config.toml
vocab_size = 16384
rope_base = 1020.0
tie_embeddings = false
parallel_block = false
extras = ["local attention windows", "gated attention", "exclusive self-attention", "short convolutions", "capped logits"]
optimizer = "muon_variant"
warmup_steps = 88
decay_fraction = 0.621
final_lr_fraction = 0.0
seq_len = 1024
doc_mask = true
Each number is 128 + 32 x the weight over its row's rms, rounded and kept within 0 to 255. Layers, rows and columns count from 0. The size above them is the row's rms in percent of the matrix's.

# layer 2 MLP up, 512x128, rms 0.266, rows 0-53, columns 0-127
size [105  92 110  94  96  93 102  93  97  86 106  98  95  97 103  94 114  99 109 100  94  92  94 104 108 103 102  86 102 105  87 110  97 105 100 106 106  97 107 118  97  97  95  99  95 100  93  96  94  88  89 102 104  90]
[[ 99 107 141  80  91 165 173 154 120 134 156 126 109 112  73 130 178  98 190 143  92  80 107 149 132 150  97 111 118 120 106 117 156 108  99  66 118  90  76 111  72  51 152  96 166 156 116 132  96 136 101 135  91 143 107 153 105 177 167 117 120 131  93 112 104 127 135  53 145 105 144 122 140 113 119 113 139 176  99  87  46 127 151 145 148  86 130 128  98 163 103  98 154 148  71 120  97 122 161 192  99 117 158 117  91  96  85 135 138 113  96  90 131 126  88 182  58  65 164 149 131 112 131 105 204 138  95 131]
 [147 155 145 165 107 137 134  85 137 159 131  79 108 116 117 155  93 119 149  99 114 150 174 150 115 116 166 140  78 118 116 163 158 109 157 162 123 111 137 123  97 112 155 163 146 113 185 176 159  69 124 119 109 108 134  71 108  88 107  96 125 170 139 159 100 160  88  76 107 134 167 104 136 137 139 151 116 104  85  98  98 158 111 126 114 141 152 133  91 103  69 119 125 114 180 150  96 209 168 126 144 115 113  45 109  67 193 127 108 154  57 167 105 174 123 157 105 114 150 135  83 122  49 134  80 174 104 202]
 [ 75 138 170  84  81 163 116 127 144 147 119 194 180 152 169 128 180 110 166 148  94 146 176  96 193 147 108 111 180 150 141 200 106 164 121 162 163 151 108 150 166 130 122 179 111 143 174 160 129 152 209 147  81 118 131  81 168 143 114 128 102 123 141 150 160 107 119 120  76 150 143 104 112 133 109 139 122  84  99 128  90 180 152 141 132 118 205 130 105 145 122  95 140 143 143 141 108  87 172 112 138 142 128 150 176 119  90  84  95 167  82 118  96 166  92 141 182 174 124 152 131 101 166  63 162 118 166  91]
 [137 147 140  96 142 112 129 118  77 186  88 100 126 160 132 132 124  96 102  93  79 180  43 101 146  74 138  95 120 143 175 181 174 119  98  96 177 165  93 148 164 188 144 200 191 155 215 116 112  78 110 121 116 196 109 137 158 157 123 157 115 141  74 160  82 119 111 121 111 123 160 130 165 135  43 142 160 143  75 127 130 127 110 137 154 105 142 138 165 146 135 144 169 159  94 143 141 145 167 150  90 136 109 130 117  54 115 126 154 171 109 155  91 116 129 133 134 136 123 143 125 114 168 123 160 151 162 161]
 [ 48  84  85 132 129 114 173 146 129 105  41 112 110 174  99 148 134 158 122 160 160 151 101 183 172 112 163 143 114 126 138 199 123 117 144 109 173 146  77 102 131  84 114 102 114  72  98 116 121 166 109 117 145 149 138 154 153 107 103 127 105  90 210 152 126 129 101  82 151 175  93 101 123 104  75 100 198 168 145 112 167 143 115 119 135 111 139 132 178 111 174 142 172 119  95 138 132  98 128 156 198 137  94 115 184  73 159 115 109  99 151 125 141 121 139 137 125 213 158 169  75 125 110 120 102 108 126 157]
 [155 123  82 103 139 104  91 122 172 115 156 126  98 159  50 167 112  97 136 118 141  77 161 120 117 211 128 172 132 160 136 107  74 157 156 190 124 131 119  60 160  79 128 127  68 132  92 106  96 109 201 145 152  85 118  72 114 150  84 151 162 124 103 106 119 159 175  84 125 127 203  85  70 114 123 103 136  97 143 114 170 142 151 158 135 136 107 138 177 179 168 112 132 112 105 203 102 121 156 123 101 106 124 109 108 116 101 160 165 116  87 145 148 177 203 150 107 141 100 136 114 146 112 141  95 137 111 140]
 [ 71 120  90 158  78 161 112 130 129 110 174 179 124 131 136 167 120 131 111 208 180 127 146 122 120 154  86 132 131 118 147 119 115 136  88  88 163 160 149 152 147 131 152 112 114 143 124  75  93 162 160 139 160  76 120 126 115 110 181 147 134  55 151  90 132 116 185  79 136 143 127 119 115 148 160 161  89 146 143  99 106 100 121 142  73 155 111 129  75  56  76 122 204  75 119 176 115 177  85 112 128 162 120 139 161 139 109 110  92 172  95 139 157 112 164 109 140 102 182 153  44 140 136 146 150  52 141 127]
 [155 143  92 111 127 112 127 148 101 155 133  93 176 141 158  99  97 128 112  73  88  83 148 185 121 132  88 118 129 115 121 126 167  75 136 173 129 183 130 148 122 136 135 135 159 106 175 129 133 135 167  92 131 139  94 130 152 115 129 163 125 182 106 139  98 146  80 136  43  62 110 135 103 127 145 145 110  95 103 119  71 146 153 124 125 149 196 156 116  79 114  96 145  67 224 151 108 131  62 136  98 123 191 116 170 193 100 136 145 131 172 158  68  85 100 156 137  83 156 182  96  97 141 141  87 132 161 129]
 [140 122 199  84 153 154 145 135 172 107 122 140 162 129 199 169 150 104 154 181 129 112 130 149 123 151  76 155 146 144 203 147 125  84 126 140 142 147 147 177 148 117 128 131 103  67 188 149 173 182 128 161 105 162 185 155 132 120 105 144 207 135  98  80 161 100 157  98  88 172 165 127  93 122 138 139 158 103  84 131 114 158 123 112  28 147 114 115 120 162 131 122 127 123  78 180 130 201 189 132 143 111 118 110 155 144 135 124 128 104 103 119 112 138 108 122 116 153 128  75 130 146 141  72 102  93 196 150]
 [ 85 131 132 135 141 131 110 140 171  94 174  93 104 118 175  83 127 121  90 114 159 159 157 149 160 171 118 146 222  92 151 175 181 133  74 106 127 101 120 111 189 158 116 140  98 129 101  83  95 106 121  65 169 124 170 122 146 118 145 133 113 150  97 156 100 100  89 125 113  69 166 158 108 132 113 122 151  95  94 136 197 112 169  84 107 121  99  76 181 176 167 143 174 133  88 113 160  67 134  64 127 113 108 150 112 126 131 140 121 150 163  86 108 134 159 139 135 107 123 185 146 162 162 118 103 221 124 101]
 [122 147 148 100 128 159 177 121 124 114 135 142 102 132 152 109 143  92 122  49  96 124 194 149 115  65 121  25  92 125 167  73 139  79 124 160 167 134 177  79 177 138 119 127 113 136 177 119 127 132  96 144 135 145 108 143  96 133 133 147  90 116  58 114 116 139 129 128 177  88 154 169  70 115 118 103  82 113 104 109  85 184  73 127 150 123 141 167  70 110 150  71  79 114  81  94 127 109 154 142 111  97 155 151 175  87 119 128 153 166 153 134 101 126  68 139 177 158 117 146 107 136 113 127 124 153 206 142]
 [159  99 147 144 148 153 173 115 121 118 134 135  81 162 136 145 102 129 100 221  77 115 177  60 127 104 129 132 123 144 131 133 142 149 126 197 106 118 131 161 135  73 116  99 124 183 120 107 112  55 113  86 123 133 201 184 131 122 210 113  80 129 153 127 136 159 112 126  66 147 180 113 182 131 128 100 146 147 117  99 192 182 184  89 213 118 106  76 155 129 140  77  80 130 127 108 112  59 101 165 135 162 118 169 112 106  83 145 133 143 130 138 131  97 123 118 131 124 143 153 129 113 122 160 127 130 151 156]
 [ 93 140 133 118  98  88 138 173 176 171 126 192 116 124 135 158  78  95 119 158 147  78 186 155  92 102 130  90  75 102 130 136 149 146 159 131 138 119 101  79 102 126 104 175 145 139 143 147 133  97 120 146 168 133 131 117  71 105 186 136 135 103 131  71 128 124 139 171  58 122 132 145 102 124 186  87 166  85 174 131 125 120 120 105 137  86  60 124  89 138 174  75 179  99 128 125 111  79  75 149 138 178 125 182 154 162 133 107 116 118 193  86  68 131 169 106 119  84 144 108 132 131  75 105 126  64 104 166]
 [ 81 130 148 150  91 127 107 121  46 137 114  55 141 121 150 119  98 145 205 137  86 127 174 150 145 151 109 119 163 122 150 156 129 117 136 150 126 133  79 166  65 137 100 155 135 138 159 133 126 105 127 121  90  61  88 174 125 150 125 187 168 141 186 161 118 113 173 114 132  91 111 162 127 146 148 134  57 113 130 103 171 163 107 147 117 115 179 101 193 131  97 110 150 114 168 144  84 139 139 141  90 160 157 118 139 143  76  91 159 165 112  80 111 126  81 128  70 106  82 134  75  67 131 120 167 195 163 156]
 [152 109 183 119 181 149 115 140 193 107  52 156  98 146 137 138  91 113 123 130 120 175 170  77  97 125 156 173 142 125 178 169 138 131  84  91 174 128 165  88 145 153 181 148 108  64 141 125 123 169 142  99  86  65 131 117 101 128 175 126 108 127  90 129 123 151  84  60 152 157 142 157 122 109  81 118 155  97 159 173 131 153 210 180 147 123 137 101 129  75 152 150  98 135 147 113 128 121 226  87 180 136 117 119 128 136 136 185 147 145 157 156 159 156 124 141 140 122 104 134 146 126 159 138  84 112 109  66]
 [125 133 103 120 144 121 123 162 160 129 120 185 118 170  99 113 124 127 133 148 115  85 116  51 172 183  95 164 193 160 136 195 124 159 137 114 142  79 114 122 172 224  93 147 161 133  73  96 121  33 142 144 126  83 112 153 122 117 117 107  77  71 145 107 123 132 157 103 198 118 145 108  94 123 176 129 102 128 151 107 140 150 154 134 205  86 101 173 175  79 113 141 119 151  88 149  94 111 158  58 100  97 121 139 126 130 140 140 136 104 119 125 128  90 113 101 154 137 140  59 157 129 130  88 134  92 117 133]
 [ 88 161 174 129 127 135 118  91  69 141 102 133 113 168  71 125 151 139 159 103 160 124 185 174 114  96 124 104  70 135 169  91  98 139 131  60 170 127 103 106 198 136 132 145 116 113 160 152 127 189  96 140 134 138 122 154 165  82 117 109  92 199 115 138 201  94 107 123  85 172  86 189  99 142 113 102 152 184  86 110 119  82 167  74 128 116 124 117 161  86 119 156 129 144 118 123 130  58 147 125 180 100 161 124 147 106  90  71 142 134 124 152 119  94 114 159 174 164 112 113 154 122 116 165 129  89 137  57]
 [101 142 106 170  88 206 100  74  98 169 125  60  77  62 136 138 130 116  85  70 130 123 115 158 115  68 133 125  44 123  59 156 108 159 145 116 127 154 142 100 101 137 118 109 124 137 115 193 147 165  99  98  85 205  79  64 176 188 125 131 124 157 150 179 125 136  91 114 110 105 156  87 156 127 124 162 124 125 128  99 126 142 142 106 120 125 107 103  85 173 102 140  96 118 138 135 121 162 155 126 145 159 107 127 148 126  83 135 125 149 113 153  89 148  85  87 195 126 187 137 126 102 162  75 155 125 133 105]
 [ 25 130  68 133 121 140 109 110 106 127 155 111  76 139  99 189 126 142 148 111 115 115  64 136 132 136 102 127 122 168 170 182 139 127 127 124  96 116  83 112 137 138 106 200 192 140 113 169 122 170 131 155 113 102 123 165 145  89  97 135  74 155 146 159 111 125 131 135 165 165 156 147  71 118 130 139 133 154 192 129 129  93  88 155 177  54 188 161 103 142 160 119 160 104 134 101  93 132 150 136 120 147 143  85  97 175 115 128 122 199 112 154 119 165 145 141 185 160 149 154  88 136 167  74 132  88 194 151]
 [198  95 138 110 101 132 101 162 150 101 152 135 106 140 132 168 134 116  96 105 149 134 171  97  53 106 117 150 123 110 177  97  69 164 147 117 134  95 157 166 180 167 164 130 158 141 137 159 118 102  77  52  96 154  92 124 130 125 126 146  91 176 131 164 124 136 150  78 106 132  83 117  90 153 155 126 176 168 109 176  96 188  91 111 122 109  44 198  89 146 129 122  95 172 116 132 188 106 106 141 111 132 125 103 116 114 125  96 136 119 196  84 134  82 170 118 192 125 127 159 147  50 123 147 118 131 128 115]
 [ 93  54 102 137 140 148 131 120  90  49 115 130 104 173 173 194 112 119 132 100  72 123 134  70  77 104 109  81 168 137 164 125  93 178 143 139 115 124 108 112 152 128 115 103  70 118 122 153 152 115  79 125 128 117  94  70 181 105  92 118 168 141 127 116 147 152 127 119 184 168 119 117  57 113  98 133 109 130 125 150 178 167  96  76  83 153 104 156 156 106 154 140 119 135 117 132 189 144 168  56 137 161  93 186 121 143  97 108 161 103  89 103  82 123 144 142 170 124 113  68  99 155 110  97 144  96 169  83]
 [113 156  93 102 139 137 146 106 157 133 115 148 145 128 186 179  80 194 154 160 142 201  72 146 132 152  93  58  74 126 122 145 147 110 110 119 194 124 138 144 120 142 183 163  36  89 144 110 151 122 103 127 111 104 178 146 135  83 117 149 148 122 143 123 127 127 132 133  77 157 103 111 143 116  72 118 133 132  97 116 110 100  89 140  65 107 151 121 115 154 111 128 168 124  96 105 149 112 149  56 194 128 135  99 161 110  65  52 185 124 130 158 130 144 136 115 158 122 116 120 112  70  76  78  90 183 115 124]
 [125  87 175 113 103  84  47 117 100  83 132 122 183 130 155 155 133 132 152 112 173 197  94 133 122 169 202 114 105 125 145  86 123  73 152 132 133 120 137 158 131 177  89 139 139 108 187 126 140 117 192 158 179  66 136 138 173 136 130 167 141 100 134 112 182 114 179  91 123 112 122 124 130 130 159  99  54 133 107 141 123 162 165 124 169 131 130 135 144 135 109  71  88 179 121 145 128 135 170  73 155 104 166 128 106  53 139 109 123 141 119 114 160 169 125 187 126 119 126 210 145 117 171 140 148 122 184 119]
 [105  80  84 190 126 121 157 155 122 120  21 108 122  96  94 150 123  95 147 159 140 123 136 130 140 151 128 137 117 139 183 185 151  95 139 110 117 107 116 120  62 166  97 115 109 124  82 138 162 132 120 134 138  94 145  82  99  65 116 200  92 144 159 122 133 142  89 131 185 136 179 154  95 114 118 167  86 172 156 143 154 149 136  57 145 119 138 145 135 139  64 138 125  85 180 130 136  95  71 178 135 158 115 120 111 112 167 142  77 142 137 109 161 114 110 162 144 199 145 177 143 119 204 164 152 125 166  98]
 [140  79 152 147  95  88 151 141 119 146  91 120 133 196 194 134 145 172  95 107 142  95 122 127 137 142 106  88 143 140 169 158 105 149 108 126  99 186 136 142  92 114  84 127 169  70 143 220 151 178 115 136  59  61 227 154 138 140 137 141 164 190 156 125  34 122 106  83 128 108 109 125 131 175 111 155 158 172 154  75 124 173 166 168 121  74 152 133 142 114 121 154 120 155 157 143 125  83 152 143 146 129  82 130 113 154 124 153 167  98 122 155 114  86 115 136 144 136 137 111 131  86 118 172 144 119 144 119]
 [ 93 120 125  65 110 115 120 152 106  82 112 111 129  94 134 141 118 120 195 127 161 101 148 147 144 130 114 138 106 183 148 135 105 127 104 122 173 146 167 117 165 134 100 126  98  96 168  55 131 101 126 125 125  70 142  79 189 115 129 111  95 159 141 142 116 136 126  88 144  89 170 139 109  82 160 161 150 120 135 127 146  76 120  98  77 113 172 125 137 175  90  91 164 135 212 124  67 143 171  76 109  80 108  95 208 148  99  34 122 147 152 143 119 142  77 136 145 164 160 103 159 102 144 179 145 164 185 134]
 [114 101  94 129 112 129 148 131 148 151  71 179 164  82 137  90 171  65 137  90 130 107 141 167 120 116  98 153  83 168 105 132 129  62 133  92 147 129 156 135  76  88 128  55  71 127  93 131 141 140 113 125 141 155 134 165 189  87  95 170 120 171  94 114 100 102 143  84 112 172 207 125  73 113 100 126  96 108 105  92  82  84 137 133 145  95  88 126  96  96 124 126 198  53 172 191 143 112 133 149 178 135  88  85 162  98 153 106 125 133 144 120 131 157  95 172 163 102  83 107 129 144 164 119 139 130 154 128]
 [127 157 191 108 127 103 157 116 198 143 163 187 108 103 113 170 146 133 164 121 131 131 124  76 108 117 151 153 153  93 118 111 111 145 138 131 128 127 138 222 125  78 126 141 105 129 147 201 107 144 159 157 164  66 107 132 142 101 117 122 144 139  85 104 126 119 111  82  92 124  88 165 123 179 125 101 134  82  71 105 178 141  61 150 130  60 130 127 172 103 202 146 180 123 162 120 141 156 192  88 112 125 181 154 126  99 179 107 165 123 112 102 116 132 126  92  98 129 116 169 154  86 142 119 139 191  96 183]
 [114 110 113 141 134 113 150 189 170 156 168 122 129 187 131 151 124 108 163 125 152 121 108 101 110  98 125 111 134 153 199 158 170 136 133 150 148 109  87 122  50 143 111 205 133 177 164 157  82 168  96  68 154 128 136 132  66 120 173 115 136 187 112 145 123  87 161 165 157 131 138  93 146 109 130 131 115 193 153 166 160 110 172 104 114  54 142 118 152 123 128 126  73 145 113 111 137 103 170 163 146  81 138 112  86  66 182  92  81 170 136 144  82  75 177 159 179  90 147 126 108 104 146 162 119 127 162 119]
 [102 116 133 107 123  98 138 151 118  72 152 121  75 120 135 156 142   0 112  81  84 132 101 182 177 115 130 153  85 171 107 142 126 208 154  91 152 151 164 142 167 144 139 128 186 120  61 131  72 148 119 140 114 162 162 155 138 122 137 138 113 155 168 121 127 105 125  85 134 106  84 109  92 109 142  90 116 112 142  91 140 140 141 149 151 121 126 197 135 110  94 124 115  92 129  76 169 143 160 142  37 156  92 153 145 133  97  84 165 131 102 124  94 149 148 182 124  88  68 145 139 130  83 130 126 124 108  92]
 [ 93 125 151 120  61  84 161  93 121 107  93 156  87 165 112 103 145 138 179 116 173  57 123 116 126 150 142 167  76 132 138 186 129 179 164 123 167 134 117 129 112  64  98  26 103 153 106 125 131  92 164 154 128 115 100  78 145 108 110 152 141  84 138 144 133 125 163 137 198 200 175 139 174 119 200 153  87 136 156  96 101 197 160  92 113 138  97  96 169 173 121  91 150 154 126 103 142 113 111 131  62 139 119 138 138 110 129 112 134 188  85 157 142 111 138 141 125 124 151 113 120 162 115 128 130 110 145 186]
 [ 97 202 125 137 124 141 100  96 134 157 157 125 117 154  97 124 104 133 103 170 146  82  91 125  87 116 124 100 124 156 110 142  63 181 220 151 133 119 157 144 134  74 124 152 128 127 106 102 123 170 109 145 123 179 118 186 104 116 139 157 134 174 105 107 123  98  32 128 143 165 160  92 110 152  79  82  80 160 190 148 137 105 125 132 158 185  70 164  64 126 160  99  89  96 163 120 144 135 160 142 102 142  90  77 104  52  99 160 163 162 139 135 163 131 141 100 116 129 138 111 122 153 138 138  84  90 171 102]
 [148 130 120 145 161 123 195  60 151 127  71 105 106 136 108 146 105 129 133 119 121 116  55 146 100 155  46 132  82 141 105 126 134  98 159 124 185 110 112  48 122  95 158  58 148 133 110 102 123 161  90 132 146 131 118 123 122 111 139 122  94 210  35 169 130 113 109 135 106 103 174 108 111  69 128  78 176 152 119  89 122 175  86 128 119 138 110 136 156 150  88 122 109 142  77 158 144 187 138 115 106 100 161 154  75  84 117 145 111 111 139 128  74 136 102 181 170 110 142 128  83 121 140  79  94 115 140 152]
 [176 137 144 170 171 120 142 120 102  89 158 175 167 149 118 111 109 167 106 107 164 167 186 186 124  88 116 124 126 128 105  84 118 158 129 162 141 166 168 117 152 147  66 143 126 219 134 137 152 103 100 141  74  63 118 117 141 103 116 145 100 119 180 137 162 153 145 141 214 137 114 108 156  97 143 155 102 121 130 129 133  74 151 105 207 127 141 108 137  81 156 147 121  90 130 109 167 160 114 170 183 181  42 114 115 105 141 166 102 194 142 131 139 133 129 135  97 136 113 166 137 112 140 143 116  41 135 115]
 [157 142 142  81 108 156 118  87 146 144 103 141 184 155  90 130 120 102 150 137 176 116 111 119 101 119 132 106 116 137  94 103  94  59 171  76 113 106 106 122 113 145 194 114 159 161  68 235 186  99 118 131 134 167 159 107 141 128 107 176 119 141 184 101 105 109 136 106 192  95 145 160  88 105 126 126 122 158 123 159 146 122 124 115 179 125  80 122 164 137 109  99 124 167 186 143 141 184 154 123 111 128 201 152 168 133  90 195 169 159 124 125 195 150 146 147 128 142 180 117 127 171  94 128 137 102  62 138]
 [135 108  63  90 104 114  86 183 166  61  82 127 112 180 103  81 157 155 136 119 184 182 127 170 121 158 105 116 116 139 114 103 134  81 130 132 123 164 145  82  99 137 145 129 100 165 174 104 169 101 153  83 170 163 106  88 135 141 125 138 188 144 183 103 127  82 102 123 160 117 162 101 120 167 141  58 138 160 101 146  95 147 133 192  98 147 150 103 102 169 165  56  97 137 137 125 120 145 115 132 114 120 120 121 191 104  58 129 151 114  77 166 129 183 120 125 161 126 126 156 169 144 171 166  72 169 138 103]
 [118 124 143  94  93 117 133 103 145 180 138 131  50 135 109 128 165  87 178 163 151 150 142 115 139 157  79 113 117 164 179 129  84 130 168 104 189 120 165 108  89 143  80 153 176 151  86 165 145 139 120 118 102 130  96  59 168 149  82 160 129 138  64  75 123 105  91 108  87 180 134 189  56 150 112 150 135 132 145 108 124 127 165 148 177 112 123 153 159 134  91 103 126 180 174  76 135 106 111 161 115  79 181  68 123 115 132 160 152 116  96 166 156  97  52 159 149 137 146 136 129 148 158 127 173 100 152 126]
 [ 94 147 149 149 197 116 122 157 149  70 134 123 157 115 144 180 131 133 128 118 148  79 160 125 137 122  95 118 158 139 164  95 129 131 147 122 142 136 118 119 118 115 122  99 120 180 147 156 151 112  69 144 124 107 125  89 151 123 171 123 126 128 190 133 135 150 121 155 255 120 103 117 177 131 125  88  91 112 117  75 103 112  84 118 217 118  49  96 102 132 154 201 149  90 141 123 141 132 154 166 151 127 109 106  87  80  93 145 140 175  98 133  90 118 136 101  43 116 134 133 143 117 211 149 104 107  88 134]
 [ 94  88 104 194 113 116 125 111 193  97 179  82 108 165 160 143 146  75 146 145 157 153 160 203 169 127 104 150 138 110 142 118 141  60 129 145 124 131 114 119 115 118  92 124 103 106 144 132 176 138 168 172 146 106 169 144 183 111  81 124 121 135 160 126 127 116 151  76  85 147  76 187  88 117 130 150  66 139 131  96 111 140 144  52  95  70 154 112 137 151 162 189 157 128 111 137 165 150 123 169 105  66 123 126 140 112 125 150 165 111 159 161 149 128 162 116 191 145 133 141 169  51 135 108 142 112  51 122]
 [122 162 123  88 174 105 122 134  89 159  90  96 181 170 156 147 122 138 109 118 144  79 200 174 142 157  77 203 142 138 126 132 105 213 108  72 145 193 147 138 127 112 136 147  92  82 136 126 134 171 137 107 178 121 102 119 174  75 142 138 117  98 117 112  92 107 132 138 109 197  99 156 114 153 115 154 202 141 146 117 126  78  96  99 150  92 139 146 122 113 136  49 120 134 161 143 133 118 119 130  97 152 176 183  90  85  61 159 131 109 159  79 107 165 124 145 149  53 145 135 146 128 110  84 144 127 147 141]
 [105  92  83 113 167 106 149 137 134 118 146 136 158  65  97 128 149 154 127 127 168 141  62 137  91 121  92 154 109 162 181 171  50  90 146 126 153 149 134 173 178  95 179 133 142 141 128 138 150 151 152  75 154 136 114 143 142 138 134 126 119  85 104 124 144  95 130 148  93 113  58 172 132  57 113 122 142 133 128  77 122 154 123 145 127 134 141  78  89  58 159 160 149 176 140 135 115 127 224 177 149  90 110 113 112 110 111 192 132 117 162  89  88 176 149  94 144 138 119 102 104 129 137  52  91 147 104  61]
 [119 129 194  85 134 105 138 175  63  81 116 132 137  92 119  93 101 125 176 135  91 120 138 145 176 137 135  60 150  53 139 131 182  80 122 172 140 170 136 139 141 140  89 135 124  65  79 122 143 151 159 166  97 114 111 124 106  93 156 146  86 112 110 135 138 130 131  82 114 131 105 152  88 142 105 170  84 129 146 166 151 187 131  81 138 109 152  88 144 173 165 117 146 132 147  42  81 160 138 103 147 168 135 191 152 105 122  98 107 156  96 127 109 130 153 190 176 106 123 107  74 183 159 114 151  59 143 135]
 [120 106 151 118 106 150 142 107 161 145  92 103 164 187 156 164 182  59 133 103 113 142 128 167 185 138 148 118  94  85  80 123 193 102 134  98 154  96  76  69 115  48  67  90 130  87 152  96 119 174 129 101 147 179 132 123 129 168 143 137 158 108 159  78 111  90 129 125 128 116 109 161 151 108 167  88 153 156 120 104 143 134 159 125 144 127  98  54 158 141 125  85 163 162 113  58 146  94 117 179  76 143 158 170  99 117 141 194 147 126 140 113 164 113  88 137 119 167 165  84 151 166 129 107 132  83 109  99]
 [ 76 123 110 196 111 100 140 142  76 123 108 105 127 105 164 126 103 154 151 123 168 150  93 107 113 121 155 118  56 135 138 106 140 167 145 176 148 120 161 107 156 159 133  44 113 168 104 104  57 122 118 196 168 157 118 111 144 175 149 147 144 156 133 111  92  64 121  99 170 110  83 132 104 123 158 159 104 105  65 138 149 106 134 171 112 180 116 147 145 136  48 110 149 164  97 169 119 141 163 100  78 130 129 134 159 121  97  86  93 157 179 159 157  94 177 175 148 133 171 156 137 115 172  84 128  63 149 141]
 [ 54 137 175 123 134 134 111 144 111 171 117 139  83 119 184 135  80 135 189 174 164 150 133 113 116 173  95 164 154 147 117  83  96  85  64  93 168 166 139 115 120  87  96 171 122 103 143 108 116 163 143 132 154 102 116 120  82  94 151 151 158 149 130 131 201 135 151 140 119  94 143  88 166  91 109  98 130 118 111 111 133 120 174 159 118 160  85  84 142 166 114 146 153 176 181 135 167 157 101 147 147 102  87 116 125 130  77 216  96 137 133 127 173 130 170 145 166 176  79 135 176 142 164 105 145 121  45  99]
 [139 150  50 102 147 176  83 162  89 111 119  58  85 183 115 132  52 115 179 164 176 141 195 141 148 136 120 171 134 102 157 146 156 128 190 154 172 147 113  89 117 132 136  76 103 129 140 122 144 118 164 102  80 147 140 126 145 112  78 136 143 133  95  93 134 108 102 149 125 177 138 124  95  81 169 106 169 114  87 138 142 123 194 135 152  98 162 176 144 120 170 147  52 141 139  98 194 107 123 107 132 154 109 147 131 110 135 151 174 103 109  97 181 120  82 105 133 166 115 162 165 127  77  92  70 131 126 128]
 [167  71 110 121 130 171 177 118 168 122 146 206 136 156 129 113  51 122 143 125  99  98 135 121 149  91 177 136 201 146 145 154  72 137 141 129 124 131 136 164 116 151 152  89 131 118 134 153 134 161 136  96 110 122 139  74 120 203 191 111 125 136  85 114 183  91 124 138  66  98  97 143 121 127 122  87 174  88 147 141 109  90 189 126 127 179 108 122  98 157  68 156 110 181 124 110 117 139 155  83 159 155 106 164 101 206 132 159 111 140 139 127 112 109 155  59 124  72 141 138 145 195 127  87 157 109  96 123]
 [104  86  86 173 185 191 125 104 129  87 226 135 110  99 105  92  86 151 162 140  96 143 139  82 145 104  71 141 153  93 121 141  63 129 144  96 138  98 152 142 128 118  47 134 167 150 114 143 144 110 131 165 113  98 126 168 139 161  92 133 162 143 165 125 132 129 155 129 146 120 128 140 133 156 145 106  90  74 101  73  80  98 117 135  88 126 171  91 138  79 142 111 137 124 193 119  80  83 179 101 146  29 107 127  80 110  96 139 148 179  70  88 106 115  95 110 116 142 128 101 147 109 103 163 112 120 112 110]
 [139  65  89 140 113 122 150 115  96 143  60 148  84 104 129 190  90 142  92 131 136 120 129 161 121  93  98 126 162 114  47  89 135  90 144 144 117 107 136  91  81  64 123 106 134 109 111 136 111 120 122  61 128 152 152  63 140 108 182  92  78  94 104 111 141 135 113 139 117 160 210 135 158 131 162 113 113 121 143 138 127 100  83 110  61  94  68 129 100 129 114 130 152 163 161 163 170 144 122 164 122 171 119  99  99 141 163 121 121 141 135 102  45 171 182 124 172 164 168 128 177 165 166 137 124 157  96  77]
 [120 108 111 117  78 146  62 137 135 109 127 168  70 157 120 125 146 171 124 163 145 110 108 138 110  92 112  99 169 129 154  98 101  77 128 122 153 110 182 158 158  94 142 133 125 152 168 178 118 104 202 119 118 147 157 144 127 116 187 138 158 142 142 162 119  82  74 103 182 133 188 202 140 169 171 130  91 145  70 153 106 138 154 171 171  64 112 106  83 134  95  95 117 178 114 107 128 138 132  78 109 139 117 168 169  65 118 172 218 126 137 116 150 146 149 106 166 108 148 178 139 136 102 134 128 188 105 112]
 [172 150 134 122 128 129 117 121 166  98 193 192 206 121 113  97 140 137 179  97 130 127 182 115  96 121 207  98 100  45  86 141 129 117 176 145 154  61 124 124 130 107 167 136 133 181 107 125 102 143 114 123 189 107 136 130 127 160 123 104 123 152 141 145 111  83  75 140 138 165 124  42 153  81  89 123 135  70  94 115 146 107 125 190 177 138 137 171  78 123 124 162  79 134 174 159 163 120 191 131 101 128 150 112 160 106 144 131 162 144 135 160 104 149 130 171 187 145 135 154 142 106  77 101 119 103 140 118]
 [171 115 100 138 211 139  99 152 109 133  99 158 114 135 140 145  57 123 119  88 125 127 106 105 124 170  72 166  61 116  59 136 181 110 138 149 105 110 106 192 144 118  58 122 113 199 124 165 166 148 155 151 179 105 109 149 119 125 111  69 119  67 137 145 140 158 103  68 142 111 141 118 133 160 133 105  97 168 132 124 104 128 135 149 105 113 128 210 100 126 131 114  99 123 156 154  97 162 120 148 123 147 152  55 120  95 205 110 163 141  93 129 131 158 115 105 102 183 153 186 167 179 136 149 155  96 119 153]
 [ 81  77  87 147 146  81  92  77 108 203 146 148 132 136 163 130 127  69 170 126 137  92 147 116 113 127 120 155  87 125 138 147 121 182 119 104 132 125 153 116 112 132 102 132 150 130 126 137  97 159 166 169 147 127 137 111 124 117 173 134  74  74 183  90 160 102 174 119 124 120 118 116 160 104 101 106 170 152 189  82 155 147 133 142 127 115  89 170 157 117 100 143  76 180  84 153 124  92  69  96 144 172  28 100 130 101 137 100 126 173  97  97 100  86  95 139 116 186  86 119 172 171 155 103 150  89 192 102]
 [170 118 179 145 104 166 183  79 158 121 105 119 157 138 103 143 102 151  35 110 102 103 142 121  89 143 125 131 138 165  71 130 185  79 113  69 198 134 119  60 124 146 128  62 158 139 116 104 157 110 142  82 144 118 121 100 102  87 175 156 155 154 126 189 175 147 105 174 107 131 148 107 129 131 153 138 143 124 134  99 141 156 111 117 141 174 122 151 173 111 144 177 171 159 116 141 132 133 135 146 117 102 138 155 126 118 130 185  92  99  68 118  59 123 119 119 144 168 166 155  68  95 100  83  91 197 148 172]]